From a checkpoint of a small transformer trained on Wikipedia.
Size: MLP 320 GELU, vocabulary 8192.
Architecture: rotary positions, untied embeddings, attention and MLP in parallel.
Training: a variant of Muon for these matrices, 155M tokens, 4964 steps.
Each number is 128 + 24 x the weight over its row's rms, rounded and kept within 0 to 255. Layers, rows and columns count from 0. The size above them is the row's rms in percent of the matrix's.

# layer 9 attention query, 256x160, rms 0.172, rows 156-191, columns 64-95
size [ 72  85  58  77  34  39  56  43  72  68  81 118  61  84  87  69  80  77  76  72  63  82  85  83  61  71  77 102  58  96  92  76  63 101  99 109]
[[ 66 114 103 131 112  70 131 138 128  91 178 156 135 124 135 135 135 113 131 111 136 122 161 149 136 107 141 125  74 106 139 117]
 [122 143  72  80 145 133 161 121 127  82  70 125 132 100 128 167 125 135 133 105 119 127 108 120 139 164 176 141 108 132 147  99]
 [166 122 188 140  76 169 118 106 141 129 127 142 138  98 143 136 134 150 163 108 123 120 158 108  82 136 154  93 145 124 140 131]
 [ 94 104 130 125 100  94 152 113 133  84 172 123 106 124 125  75 142 141 119  73 130 134 127 105 169 106  96 105  95 146 122 120]
 [162 142  93 135 125 109  97 115 153 133 156 116 120 144 106 131 136 168 188 109 153 122 108 128 112 146  98  98 126 147 107 146]
 [107 120 139 171 119 116 114 153 125 124 116 151 142 161 121 121 149 144  86 122 118 140 150 134 110 151  97 136 138 139 117  71]
 [136 133 124 135 154 105 194 119 137 136 176 176 154 120 105 111 124 100 107 148 127 167 103 119 145  93  83 116 116 130 131 120]
 [130  79 160 164 176 105 126 108 103 131 113 142 138  76 122 142  97 140 147 124 150 139 143 126 123  97 163 123 140 151 172 118]
 [127 122 124 133 145 123 126 142 112 134  73 109 122 141 148 109 157 146 125 119 128 128 102 118 143 123 201  77 158 154  68 103]
 [126 130 127  89 153 127 106 139 111 113  87 118 111 162 123 144 182 129 130 130 127 110 196 111  92 120 148 134 128  75 120 117]
 [143 144 107 113 150 125 129 105 111 143 127 134 132 156 104 196 131 118 104 132 139 111 145 111 123 110 120 148 130 134 119 121]
 [125 112 104 103 165 176 100 145  70  98 127 131 108 126 138 167 118 113 123 117 120  91 125 138 144 124 113  81  84 126 120 117]
 [122  69  82 130 139 143 150 137 113 157 169 116 172 108 133 127 145 138 120 158 160  86 131 129 144 137  95 132 129 154 144 115]
 [147 116 121 128 104  97 107 116 146 114 108 135 127 155 145 131 162 161 136 141 146 137 119 136 131 143 134 109 147 113  87 105]
 [141 111 143 107 150 116  97 121 132  94 129  80 165 147 111 133 123 151  95 122  86 130 149 161 131 129  94  97 135 148  83 147]
 [ 98 102 100 115  83 142 130 156 127 116 142 122 153 112 119 120 124 138 121  80 171  88 119 138 138 111 103 123  99 142 102 127]
 [112  96 148 134 112 132 114 137 134  92 198 120 145 148 158 107 116 143 132 103 152 110 169 136 101 115 113 122  79  81 149 152]
 [103 127 128 146 145 144 155 164 112 157 108 177  85 101 104  94 183 154 156 116  80 148 125 115 113 135 128 123 114 142 143 120]
 [167 115 167 113 137 117 104 126  93 127  99 143 121 149 134 147 159 131 102 127  78 157 127 101 103 138 133 124 129 157 115 144]
 [137 127 122 155 159 163 136 144  65 134 129 102  62 120  98 148 136 144 112 131 126 139 140 105  91 138 149 109 117 125 120 117]
 [100 107  91 115 132 140 122 155 106 141 121 217 127 113 139 141 143 132 153 108 173 102 102 137 146 140  97 134  74 140 114 131]
 [ 84 118 154 129 127 131 153 166 132 175 144 100  99 131 113  86 149 113 126 113 131 141 167 107 115 153 130 117 135 162 124  84]
 [120 124 152 163 178 115 141 111 179 125 163 138 133 110 129 104 127 125 127 126  88 128 126 186 156 126 159 120 127 152 126 110]
 [102 119 116 158 120 142 114 158  99 143 123 129 122  74 160 117  96 114 148 115 138 107  91 110 129 150 119 123 141 111 140  92]
 [ 94 140 150 138 139 126 118 108 150 156 138 132 132 128 107  97 112 125 115 107 166 134 109 101 136 146 143 162 171 125 135 146]
 [121 129  98 125 141 133 160 163 151 100 171 130 131 130 100 110 191 140 113 123  85 134 161 102 133 135 128  79 141 133  83 123]
 [110 140 144 135 148 110 160 119 151 132  87  73  89 120 131 118 108 122 184 141 122 124 154 137  98 105 162 125 113 139 154  78]
 [129 170 146 119 165 118 125 133 127 156  76 102 115 104 120 141 148 108 102 117 108 132 110 120 130 136 136 119 139 162 103 106]
 [ 57  88 137 156 146 149 145 124 192 118 121 132 129  82 137  93 179 123 138  99 115 105 141 147 109 122 122 106 120 123 157  97]
 [137 125 150 122 156 125 104 118 140 111 131 111 142 145 109 143 150 146  94 152  78 126 110 148 147 125 156 122 152 154 125 119]
 [184 151 116 145 124 131 154 150 137 159 109 128  76 126  83 106 147 104 142 115 119 110 108 127 132  92 131 154 158 111 146 119]
 [151  86 138 183 109 160 115 116 105 146 143  74 131 126 116 149 139 124 124 138 154 161 154 111  98 105 120 128 139  95 112 186]
 [104 103 165 132 162 135 130 126 108 118 124 127 114 116 145 119 141 136 166 115 134 104 185 112 121 108 120 130 113 115 171 126]
 [ 92 109 122 122 147 125 132  99 150 117 143 120 154 140 161 131 127 142 160 116 176  97 154 150  91 112 145 179  96 114 147 149]
 [127 121 128 128 143 131 113 100 181 114 154 104 164 151  82 128 163 146 105 131 101 137 150 138 124 120 143 113 149 151 106 103]
 [111 108 160 119 139 115 141 112 110 102 151 148 142 122 169 107  92 135 142 110 138 137 121 153 118 112  93 150  89 114 164 178]]
# layer 9 attention key, 256x160, rms 0.176, rows 156-191, columns 64-95
size [ 70  76  54  71  34  34  71  56  81  69  73 110  61  85  75  65  83  71  64  64  67  77  90  86  68  81  78  88  62  88  90  83  60  84 102  94]
[[107  79 153 106 100  82 126 156 165 158 102 163 129 171 117 114 156 148 146 138 117 116 133 124 129 133 155 121 135  99 123 171]
 [100 116 114 129  78 127 157 123 158 115  84 152  92 108 119 147 123 120 144 161 127 166 104 158 125 141 167 127 148  67 151 148]
 [148 129 130 144 144 144 122 133 120 103 133 170 138 101 114 133 133 125 118  82 125 129 143 127 115 158 164 127 138 143 100  95]
 [140 125 108 118  67  95 148 127 157 112 120 165 149 155 111 108 107 134 187  86 178 121 158 134 132 123 119 128 143  99 111 146]
 [116 133 153 141 109 126 153  75 107 155 124 167 153 111 111 141 105  84  82 166 119 143 131 132  90 189 146 119 122  92 170 144]
 [ 98 121  95 117 139 112  70 192 131 126 157 161 136 138 119 116 171  90 156 117 112 126 125  98 144  93 132 105 138 158  99 158]
 [149 111 136 141 138 137 136 133 148 100 151 130 115 137 135 108 132 209 156 176 143 118 113 134 133  84 148 107 103 123 122 101]
 [147 136 149 169 124 125 133 129 159 128  76 125 144 149 140  91 132 174 146 148 115 116 140 122 135 164  95 154 127 113 134 153]
 [150 147 116 110 136 150 137 117 133 128 155 106 113  86  81 101 144  70 115 116 142 169 154 137 106 131 160 153 108 104 125 100]
 [143 135 114 141  97 109 146 177 100 129 134 140 119 139 105 146 140 105 128 119 130 116 128 184 111 116 185 136 130 113 101 123]
 [114 131 108 155 139 110 141  91 123  73 134 128 165 128 153 149 145 127 111 138 148 125  98 115 139 127 160 138 121 155 171 150]
 [112 139 112 127 138 146 154 182 109 147 176 150 106 176 131 133 102 119 113 136 116 110 141 189 140 105  98 108 127 111 134 152]
 [161 137  90 125 111 168 128 162 105 146 150 146 121 157 148 106 140 131 114 140 126 165 159 132 148 162 138 116 126 150 109 133]
 [133 166 135 146  92 135  99 133 127 115 130 155 142 111 128 166 131 136 120 102 134  78  92 132 158 133 181 139 123 149 133 158]
 [146 163 109 151  89 130 141 102 130 130 116 116 128 135 164 153 137  98 105 103 127 140 143 143 137  60  94 146 158  98 120 170]
 [ 82 126  74 113 122 139 132  99 141 140 110 137 122 119 122 106 125  96 112  96 133 150 185 138 160  93 100 144 154 112 135 134]
 [135 120 118 103  97 133 105 114  81 149 132  94 142 146 113 160 116 113 129 158 138 150 163 132 153 150 106 108 114 118 131 129]
 [132  74 163 124 189 114 135 137 131 140 114 137 126 143  80 105 127 130 167 105 108 138  95 101 133 108 164 118 147 125 132  93]
 [178 142 153 109  89 123 136 134 115 111 122  96 147 124 120 121 136 151 144 142 135 121 103 147  76 142 146 134 131 142 136 146]
 [118  90 133 124 119 135 160 141  91 113 101  92 112 152 130 145 153 130 106 112  84 152 128 118  97 140 135 135 129 139 106 105]
 [ 93 106 107 149 129 124 136 177 156 132 158 157 128 141  96  90 121 138 158 131 130  76 135 148 147 154 116 109 126 109 159 142]
 [ 90 138 137 108 115 120 146 135 112 109 108 129 102 116 154 123 140 103  92 106 105 164 147  93 135  97 163 145 141 161 150  94]
 [156  99 121 107 183 132 119 144 164 174 161 113 112 146 146 153 109 106 157 111 164 124 150 127 148 112  95 117 123 105 121 122]
 [101 129 124 140 143 147 121 169 123 141 145 141 149 112 106  70 112 129 106 136 129 119 114 128 112 180 114 114 137 125 156 112]
 [111 122  81 116 191 111 112 160 174 109 140 105  87 104 128  98  84 119 154  86 157 102 137 114 118 170 152 145  88 145 163 106]
 [145 124 142 137  83 100 140 102  94 140 122 125 118 148 133 157 131 129 134 107  96 141 140 118 147 116 181  77 146  90 103 119]
 [133 129 148 120 163 147 108 113 127 135 118 135 102 104 145 149 133  79 102 134 108 151 134  99 145 110 126 145 119 150 126 113]
 [119 147 144 137 161 108 181 137 174  91  95 143 129 121 128 120 134  94 126 107 117 116  96 105 167  99 148 171 109 110 138 118]
 [144 109 134 121 172 126  66 101 120 183 127 112 127 100 100 123 102  95 158 128 124 156 170 109 121 150 154 100 127  83 143  84]
 [154 137 112 136 160 114 143  92 149 119 118 140 118 119 168 162 129 125 118 124 172 130 132 109 120 111 117 141 108 132 172 161]
 [ 84 119 149 145 167  97 132 121 111 141 121 158  85 141  96 182 124 111 139 120  72 112 134 107 125 108 139 108 153  81 103  99]
 [170 133  88 133 101 118 104 127 109 100 143 108 142 128 130 149 121 114 145 124 117 124 134 117 109 181 164 153 117 127 106 122]
 [108 138  90 100 152 105 118 157  94 109 146  96 107 151 139 120 125 102 133 155 115  99 147 120 133 102 148  90 156 142 140 127]
 [ 94 145  85  89 139 111 102 133 131 123 105 113 145 124 119 151 137 134 147 154 146 142 163 131 143 119 125 113 164 116 112 131]
 [122 135 104 104 160 115 118  96 124 125 123 122 112 109 187 186 123 110 117  98 159 126 138 125 144  98 149 142  90 162 154 130]
 [116 129 128  98 138  93 142 136 122 146 162 107 117 164  72 105 121 132 165 162 130 154 172 129 129 129  64  90 152 101 143 151]]
# layer 9 attention value, 256x160, rms 0.189, rows 128-191, columns 64-95
size [ 86  91  91  86  96 100  97  83 103  92  91  91  97  98  83  87  95  94  92  91  96  91  85  76  84  91  88  79  86  96  89  93 100 101 105  86 104  98  92  91  86 102 107  96  95  93  98 103 106  80 101  93 104  94  95  97 102  97  94  96  96  87  97 106]
[[144 121 124 118 112 111 122 183 117 123 174 112  93 109 152 159 121 132 128 113 127 136  87 115 118 163 112 117 116 174 121 110]
 [159 139 136 153 134 133 126 152 159 113 127 139 109 146  88 149 143 128 147 113 112 111 118 146 115 161 136 166 129 109 122 118]
 [138 144  87 116  98 120 102 123 148 142 152  91 140 117 122  98 128 146 157 124 127 102 106 131 137 135 126 158 150 112 141 115]
 [158  99 116  96 164 103 116 128 181 102 121 118 156 130  88 142 132 178 123 131 109 135 114 130 139 164 112 157 126  88 121 102]
 [111 168 135 166 130 110 114 148 152 138 135 133 111 143 123 150 148 114 103 134 131 129 113 111 111 129 118 133 139 176 158 143]
 [119 172 107 152 122 116 193 149 123 111 128 112  93 144  68  98 147 109 154 131 110  83 146 104 161 136 162 127 161 161 151 123]
 [115 114 139 139  55 145 104 126 102 139 122 158 131 141 141 127 103 156 133  67 119 134  84 146 142 115 121 124 107 132  79 125]
 [110 123 185 142 140 125 120  90 108 123 168  81 103 147 145 119 129 155 119 142 124 141 158 114 152 140  98 129 107 119 135 119]
 [109 117 131  95 110 193 108 118 164 147 137  33 145 129 157 121 132 135 155 116 131 125 119 117 165 125 119 120 125 138 119 114]
 [108 101 142 108  96 162 157 126 113 167 150 159  99 136 143 125  84  82 149 144  79 108  89 121 149 102 135 104 102 130 117 108]
 [181 111 123 104 126 150 111 109 131 140 160 131 146  89 147  98 138 154 145 127  75 142 114 128 120 122 105 124 144 141  67 135]
 [140 108 113 129 134 127 129 107  90 111 159 111 142 153 119 157 144 108 157 110 155 119 109  96 132  97 127 100 133 138 152 161]
 [180 145 110 103 137 103 138 166 126 116 115 120 133 160  93 123 148 160 147 125 103 118 143 142  94 138 139 153  85 122 112  81]
 [130 166 172 119 125  69 158 108 157 119 159  70 150 130 142 139 150 101 139 114  81 121 148 125  77 149 138 155 157 132 111  99]
 [124 125 130 129 134 164 147 122 171 110 122  98 139 134 127 135 135 158 108 194 170 115 113 108 143 186 103 183 103 136 128 115]
 [130 126 144 108 132 125 152 122 140 102  99 156 153 159 153 108 135 121 115 109  97 122 142 172 129 119 132 108 106 149 162 161]
 [118 110 135 118 117 129 164  94 124 103 128 158 130 116 128 106 164  96 120 159 110 122 158  88  70 108 100 120 170 101 115 149]
 [132 153 133 125 109  82 133 169 130 119 178 144  95 117 119 145 183 100 111  59 139 148 172 150 118 157 127 166 139 152 115 116]
 [134 136 140 151 138  68 121 122 112  94 105 143 130 109 128 123 118  58 127  83 136 100 143 126 123  94 144 129 172  99 123 137]
 [100 102  83 149 138 123 139 168 125 101 135 132  84 114  80 124 102 120 132 137 131 132 122 134 147 131 130 138 158 155 126 130]
 [126 150 117  91 107 115 136 124  86 108 100 140 109  76 137 125 119 126 147 130  97 156 156 128 103 133 157 117  95 126  94 105]
 [107 174  99 115 145 123 145 109 113 166 115 110  62 101 129 132 130 115 158 150  99 118 107  75 102 107 160 108 172 174 119 135]
 [170  89 103  92 137 141 110 140 125  96 144 168 152 123 124 115 113 179 124 101 152 148 126 121 147 167 149 147 145 148 127 119]
 [149 149  99  98 134 146  87 138  93 143 142 188 128 154 105 102 130 127 146 143 132 102  60 187 107 116 113  79 165 131  92 121]
 [128 132 173 144 169 124 136 127 102 132 137  89 142 135  98 143 169 135 162 127 137  86 106 113 125 115 133 139 162 150 117 143]
 [ 89 164 142  87 127 145 152 138 125 130  97 118 160 112 103 122 139 132 115 164 167 116 151 157 114 140 122 109 110 197 129 150]
 [134 111 132 134 163 140 120 126 149 135 146 178 118  97  80 122 129  83 145 174 134 111  93 153 109  88 129  90 138 148 122 151]
 [151  99 169 165 148 136 164 143 171  84 130 147 121 151 147 143 151 175 203  85 135 142 164 125 114 135 112 142 101  88 141 133]
 [138 158 164 119  99 103 155 140 135 138 156 123 102 131 121 131 154  96 123 150 157 145 166 112 136 153 125  56 136 126 133 110]
 [154 109 145  99 119 123  87 150 144  63  89 148 138 120 160  86 164 127 110 153 162 142 140 182  71 129 107 102 144 145 145 144]
 [137 102 114 107  90 200  82 125 105 138  92 174 120 144 124 136  97  79  93 118 132 132 114 113 157 119 158 126 140 113 108 153]
 [131 129 124 148 132 107 140 112 135  81 171 121 169 152 135 127 137  71 113 111 171 124 133 169 129 152 136 139 130 138 115 120]
 [103 140 109 108 121 110 133 139 139 157 117 104  98  98 159  88 113 130 117 117 150 130 148 169 117 136 121  95 133 178 134  89]
 [126 160 124 142 156 112  70  85 154  92 111  81 145  65 137 106 120 106 119 117 170 145 127 115  98 154  94 119 110 121 147 130]
 [ 83 126  85 127 116 122 138 106 108 141 113 128  93 105 137 117 113 161 107 112 117 130 112 129 115 136 132 167 149 149 137 120]
 [132 133 181 116 133 147 111 101 150 132 155  92 105 129  78 153  86 110 115 110  99 154 121 134 111 103  97 134 135 119 121 101]
 [144 103  99 126 117 129 107 124  99 122 146 158 110 126  99 150 132 123 136 129 144 136 151  89 144 146 145 169  98 143 166 129]
 [134 106 104 116 147  90 177 146 129  85 129 159 122 107  97 156 145 189 142  85 124 108 132 109 139  79 109 132 118 163 170 126]
 [133 132 147  81 142 143 113 138 112 133 113 145 132 180 139 140 137 134 169 134 163 131 118  95 119 132 175  73 105  91 134 104]
 [175 118 174 140 126 105 178 132 155 132 118 101 136 143 141 156 121 147 108 122 137 149 154 131 116 136 124 119 132 150 127 139]
 [149 116 166 141 113 153 128 134 128 135 102 148 128 124 116  82 172 105 161 119 110 140 110 120 103 105 140 111 204  99 142 108]
 [148 127 110 161 151  97 138 104 146 154  86 146  99 102 142 159 113 152 149 133 126 104 112 135  83 112 136 172 105 160 153 125]
 [135 167 153 135 133 117  95 112 145 137 143 156 132 187 109 133 113 109 154 132 117 143  91 138  88 134  96 101 123  95  99 128]
 [107 152 150 125  77  90  99 147 160 149 177 114 102 153 132 108 137 123 108 114 123 140 123 107 130 142 107 145 117 178 134 131]
 [164 155 110 196 140  95  95 130 126 126 144 133 113 110 113 146 114 169 141 118 129  94 141 107 124 108 160 136 175 154 134  94]
 [155 186 139 169  99 111 102 109 128 131 123 158 115 142 110 124 138 124 155 113 149 131  94 133 113 127 118 137 102 115 139 144]
 [132 105 123 123 146 139 160 102 144 123 103 120  92 116  99 165 109 133 154 140 113 120  94 164  91 135 159 139  85 145 112 129]
 [125 155 124 143 103 100 122  86 120 131 111 110 128 112 134 121 142 149  56 138 135 133 112 140 129 149 116 168 114 137 131 171]
 [120 123 160 131 138 144 153 166 121 145 113 194 153  97 174 145 134 170 134 109 139 129  98 160 137 115 139 157  92 107 124 105]
 [123 147  87 127 120 102 152 159 147 139 121 107 102 106 112  82 129 113 157 111 101  71 133 143 108 163 147 176 122 111 115  74]
 [139 137 115 142 121  91 131  94 106 104 151 147 100 165 137 145 116  87  82 141  93 153  89 118 137 145 122 104 148 159 138 106]
 [129 118 146 135 115 154 112 167 117  85 132 144  78 183 125 110 159 143 161 144 121 123 120 124 170 134  99 122 169 118 101 111]
 [163 102 149 170 121  93 132 161 150 114 196 142  98 109 107 124 145 128 185 123 135  62 113 122 134 115 111 126 105 100 166 140]
 [161 119 118 115 102 155 139 146 143 154 136 143 131 197 120 111 134 138 137 103 129 111 120 139  83 136 116 120 179 155 149 137]
 [134  99 132  95  63 151 120 182 133 144  88 121 125 135 109  58 110 145 145 111 153 141 159 130 137 133 158 116 128  94 160 144]
 [ 96 115 127 100 127 134 113 139  88 125 108 144 147 123  85 108 167 122 119 125 135 138 154 131 169 115 117 128 146 113 146 114]
 [136 115 169 172 150 135 131 122 121 154  98 116 133 140 166 109 147 108 137 129 130 129 118 102 104 137 157 148 126 144 155 155]
 [153 165 144 115 150 136 129  97 106 138 153 127 119 151  77 115 125  68 123 100  95 137 153 154 109 145 124 126 157 174 142 174]
 [162 114 102 171 161 137 129 116 116 122 136 108 105  93 148 146 144 163 125 138 129 115 123 155 149 168 173 116  87 126 113 140]
 [126 113  97 145 146 114 129 128 114  87 122 146 112 128 118 159 117 134 141 113 115 113 109 117 123  92 193  93 112 127 136 153]
 [139 155 133  85 128 119 106  92 108 123 115 124 176 144 133 159 127 165  80 141 115 164 123 155 106 109 130 119 142 101 145 118]
 [140 152 194  96 115 158 149 125 115 131  94 145 144 109 143 180 132 135  98  97 152 121 137 111 120 122  94 122  68  92 133 134]
 [123 130  93 147 117 118 157 129 132  87 112 141 106 124 102 108 149 121 145 141 123 119 108 144 148 157 157 131 143 164 111 165]
 [114 154 135 131 115 167  68 102 146 149 114 116 112 110 149 100 134 104  88 138 149 120 155 119 158 124 132 143 122 168 133 126]]
# layer 9 attention output (transposed), 256x160, rms 0.132, rows 128-191, columns 64-95
size [105  94  97  94  99 108  99  91  98  96 101 100  99 100  90  92 107 103 104 103  99  93  97  89  95  97  94  94  96  95  95  97 105 108 109  95 101 100  99  97  89 108 110  96  94  95  98 108 110  90 103 104 104  99  98 107  96  98 107 102 101  93  97 105]
[[ 94 103 113  86 149 123 139 142 158 137 113 148 112 110 116  84 113 113  85 130 138 155 114 155 117 139 147 137 155 101 112 150]
 [105  78 143 151 110 134 166  87 135 148 120 146 127 165 158 126  97 162  70 156 161 138 147 131 108  65 150 127 123 153 114  98]
 [118 121 134  97 186 106 169 119 168 122  96 150 128 136 139 134 121 124 134 123 136 169 139 136 115 143 126 135 113 180 127  99]
 [131 167  75 162 141 112 118 159 142 108 105 166 117 114 146 107 125  87 122 105 152 131 109 166 132 137 112 138 139 169 113 104]
 [136 123 126 142  69 162 169  93 139  87 120 156 130 129 114 112  98 138 153 120 121 116 115 124 118 112 108 137 123 132 120 152]
 [155 118 116  89 136 130  85 147 161 123 104 164 105  95 165 137 110 145 125  94 149 105  81 134 132 157  70 142 139 123 143 164]
 [136 112 124 103 205 104 118 140 157 137 115 112 145 128 134 125 162  76 133 161 116 140 128 106 123  95 124 102 119 130 114 128]
 [141 170 115 106 102 109  72 135 126 139 151 149 143 127 110 114 141 128 121 102 124 207  94 145 112 116 143 141  97 128 107 133]
 [134 138 167 125 141  90 121 171 134 113  91 184 125 101 132 153 141 139 135 116 113  99 136 128 151 140  81 134 123 145 132 144]
 [146 134 108 104 131  95 122 116 141 121  85 128 184 120  80 135 129 103 116 152 116 114 100 125 101 144 178 133 111 113 150 117]
 [103 135 135 136 161 115 107 164 118 116 105 132  86 139 109 131 150 150  60 140 170 143 161 157 158 122  92 119 129 131 134 120]
 [ 88 184 111 121  98 103 113 147 103 166 148  99 145 118 139  91 108 155 129 143 108 133 132 133 143 183 115 156 155 134 115  91]
 [173 108 123 158 124 120 121 124 162 149 100 144 114 132 166 150 169 115 120 141 184 118 136  97 110 115 143 137  92 127 126 162]
 [144 120 107 179 112 130 144 139 121 122 101 186  96 128 123 113 113 193 111 135 131 145 141  91 136  77 151 153 113 155  99 146]
 [128 126 149 112 110  96 164 187 126 128 116 124 119 153 139 118 146 107 132  99 116 125 109 187 101 114 172 147 129 106 138 138]
 [123 146 112 107 107 109 102  78 130 124 121 126 120 112 159 140 141 138 126 147 119  87 122  88 107 137 155 138 158 163 141 114]
 [138 133 124 124 168 151 137 153  79 191 101 161 106 118  93 109  71 148 119 126 160  79 122 145  73 107 116  89 115 131 159 139]
 [ 97 151 103 167 145 174 146 103  85 135 129 140 138 152 146 118 124 171 172 166 117 127 145  93 113  89 128 101 126 113 125 123]
 [143 120 110 102 118 124 112  76 119 152 167 117 139 137 119 147 124 167 135 138 153 120 115 134 166 156 101 144 131 154 139 126]
 [ 97 123 132  44 120 114 114 119 111 133 128 128 126 115 163 149 137 126 127  98 120 110 102 146 140 176  82  99 121 132 168 139]
 [151 122 129 137 158 139 147 127 133 131 117 168 130 148  91 123 120 120 130 121 134 102 152  69  87 120 138 136 127 131 143 109]
 [128  94 124  97 120 126 149 142 124 102 133 139 135 130 123  97  90 131 115  90 155 138 130 165 123 122 124 117  99  97 160 135]
 [ 83 104 149 177 127 132 126 133 155 165 126 149 102 127 154 152 123 136 133 108 112 104 125 153  98 161 186 137 103 141 122 107]
 [125 166 123 123 121  88 149 119 118 107 142 131 118  94 168 123 152 104  87 131 143 150 128  89 142 146 131 125 104 125 184  87]
 [119 129 125 100  91 126 144 131 153 136 115 138 155 160 147 152  98 127 101 120 111 121 146 154 117  95 197 115  98 170 146 107]
 [136 131 146 173 132 128 143 174 122 102 146 157 110 100  99 125 120 116 118 121 123 113 130 124 139 148  93 120 175  58 131 138]
 [119 126 129 127 107 147 127 131  80 118 103  95 151 152 163 123 116 145  98 111 132 116 157 155 148 119 117  95 131 149 173 106]
 [129  91 122 115 125 176 111 171 165 123 130 125 107 104 113 181 120 139 127 169 144 119 137 152 116 115 143 123 147 124 103 129]
 [150 129 107 168 126 153 131 136 116 135 121 121 128 110 125 143 102 129 145 117 123 136  75 138  90  91  95 145 138 112 149 208]
 [119 133 126 161 143 120 178 137 168 195 149 120 129 113 123 148  98 105 160 111 122 146 140 106 156 138  90 115 106 112 138 125]
 [134 122 102 120 122 103 174  64 141 164 102 103 142 129 109  72 147 136 140 128 110 127 140 122  90 142 110 132 105 120 167 122]
 [173 141 106 123 166 129 110 133  95 167 126 114 117  93 162 138 110 162 154 134  97 113 162  93 138  93 143 152 150 156  99 160]
 [128 135 141 134 130 100 151 142 154  87 124 156 122 135 137 145  78  67 138 139 105 118  99 111 126 132  99 128 124  71 101 159]
 [144  90 107 140 141 148  99 126  76 157 159 122 125 149 119 139 136 135 124 118 136 153 100 137 130 142 138 112 146 108 118  95]
 [168 120 143 130 124 105 151 135 170  71 151 131 113 130 136 150 168  85 114 138 100 150 125  96 130 125  84 117 110 119  90 106]
 [123 140 101 161 166 118 114 146 137 128 105 152 139 151 146 139 130 166 137 121 154 117 149 120 174 137 138 133 110 133 173 135]
 [160 121 187 105 146 145 142 171 159 103 128 122 141 147 145  88 136 125 158 167  85  94 101 162  83 100 113  82 120 149 120 152]
 [128 122 178 163 105 125  95  93 121 154 156 125 135 112 153 129 110 115 158 196 159 142  96 107 114 159 156 135 107 112  87 107]
 [120 121 172 152  55 143 116 104 184 104 138 143 124 104 152 125 102  87 123 146  85 128 154 128 107 144 138 169 140 175 108 165]
 [147 127 104 106 138 139 119 116 115 149 146 153 100 103 156  89 167 134 135 150 136  74 128 126 110 115 165 175 159  76 137 101]
 [108 143 136 142 123 162 156  98 115 142 153 115 116 118 129 142  91 143  97 111 130 132 116 131 158 117 117 103  94 159 143 136]
 [104 123 169 117  83 125 142 126 113 107 126 129  97 172 133 103 133 123 130 140 134 135 139 109 155 173 133  82 145  98 155 112]
 [ 85  98 123 127 106 143 139 115 134 151 107 166 118 143 134 116 112 117 130 104 140 138 123 108 148 121 155 128 107 130 124 113]
 [155 104 110 173 156 144 147 173 136 134  71 124 140 141 141 126 100 109 153 130 126 105 112 156 132 101 107 117 146 124 104 109]
 [107  99 136  92 126 161 158 126 105 100 125 158 139 152 146 142 157 137 128 145 147 141 125 154 124 145 136 152  93 152 108 150]
 [ 70 115  88 121 176 125 112 115 140 136 107 138 158 125 135 111  95 130 116 100 134 137 122 157 104 126 135 115 106 150 139  74]
 [123 122 125  94 120 114 109 128 144 171 141 101 133 134 163  87 134  92 106 122 127 142 146  64 131 123 104 115 185 106 145 144]
 [117 101 123 108 158  90 101 127 130 142 179 134 132 156 117 145 147 130 193 107 126 140 122 153 171 106 120  77 131 124 129 109]
 [ 98 140  89 126 107 122 109  95 118 111 140  71 110 157  98 113 133 111 128 116 109 143 183 124 145 146 107 109 125 122 153 133]
 [ 92  81 155  59 167 108 124  92 151 113 162 115 138 145 141 147 120 138 156 116 109 131 112 107 122 136 103  78 124 127 117 165]
 [136 134 111 107 103 125 118 166 102 115 111 121 137  98 111 131 167 206 143 129 140 109 138 156 102 139 112 143  91 139 130 145]
 [110 132 131 156 127  96 120 117 164 136 122 113 198 129 130 138 119  95  92 125 110 160 131 126  86 159 149  72 154 150 109 108]
 [105 167 122  95 117 133 106  99  86 157 116 119 146 148 138 124 117 155 124 158 102 148  95 113 129 168  92 141 137 149 123 143]
 [113 116 110 166  86 115 144 137 129 104  91 145  64 114 164 136 113 106 107 136 110 104 135 118 129 121 118 184  89 146  86 123]
 [148 118 150 115 118 159 113 102 124  88 181 120 143 130 175 116 144  83 133 145 115  87 140 146 119  75  99 145 117 112 110 112]
 [130 129 130 127 133 114 155 172 129 126 162 138 134 136 167 154 116 135 129 138 111 133 125 128 115 131 150 131  87 162 139  90]
 [168 158 159 101 105 142 174 113 115 117 106 137 171 122 109 140 136 152 143 125 122 141 131 137 173 114 122  92 108 130 141 130]
 [143 135 134 111 154 117 147 117 139 100 117 131 112 124 172 156 151 137 131 144 138 120 106  94 121 106 125 117 116 100 120  78]
 [103 142 163  67 112 156 164 147 159 146 161 155 131 132  79 112 120 108 113 115 127 126  94 103 106  80 118 140 139 131 133  96]
 [142 143 145 104  76 117 159 110 122 127 106 142 137  83 158 151 112 110 143 119 142 156 149 136 111 158 102 136 108 132 145 146]
 [ 99 144 111 192 120 106 123 143 156 151 124 155 141 129 106 124 166  91 181 136 157 109 132 126 141 145 130 145  89 146 102 141]
 [129 100  71 147  65 133  79 108 131 140 168 106 110 123 113  77 132 163 160  95 128 134  93 133 126 149 142 107 151 141 132 131]
 [162 139 115 123 125 140  85 148 119 141 162 102 152  91 165 163 125 128 115 131 131 118 166 183  75 100  80  82 157 140 120  96]
 [148 102 103  99 141 135 140 130 151 109 133 115  79 157 122 147 121 106 186 122  82 130 134 127  91 147 106 145 122 105 127 160]]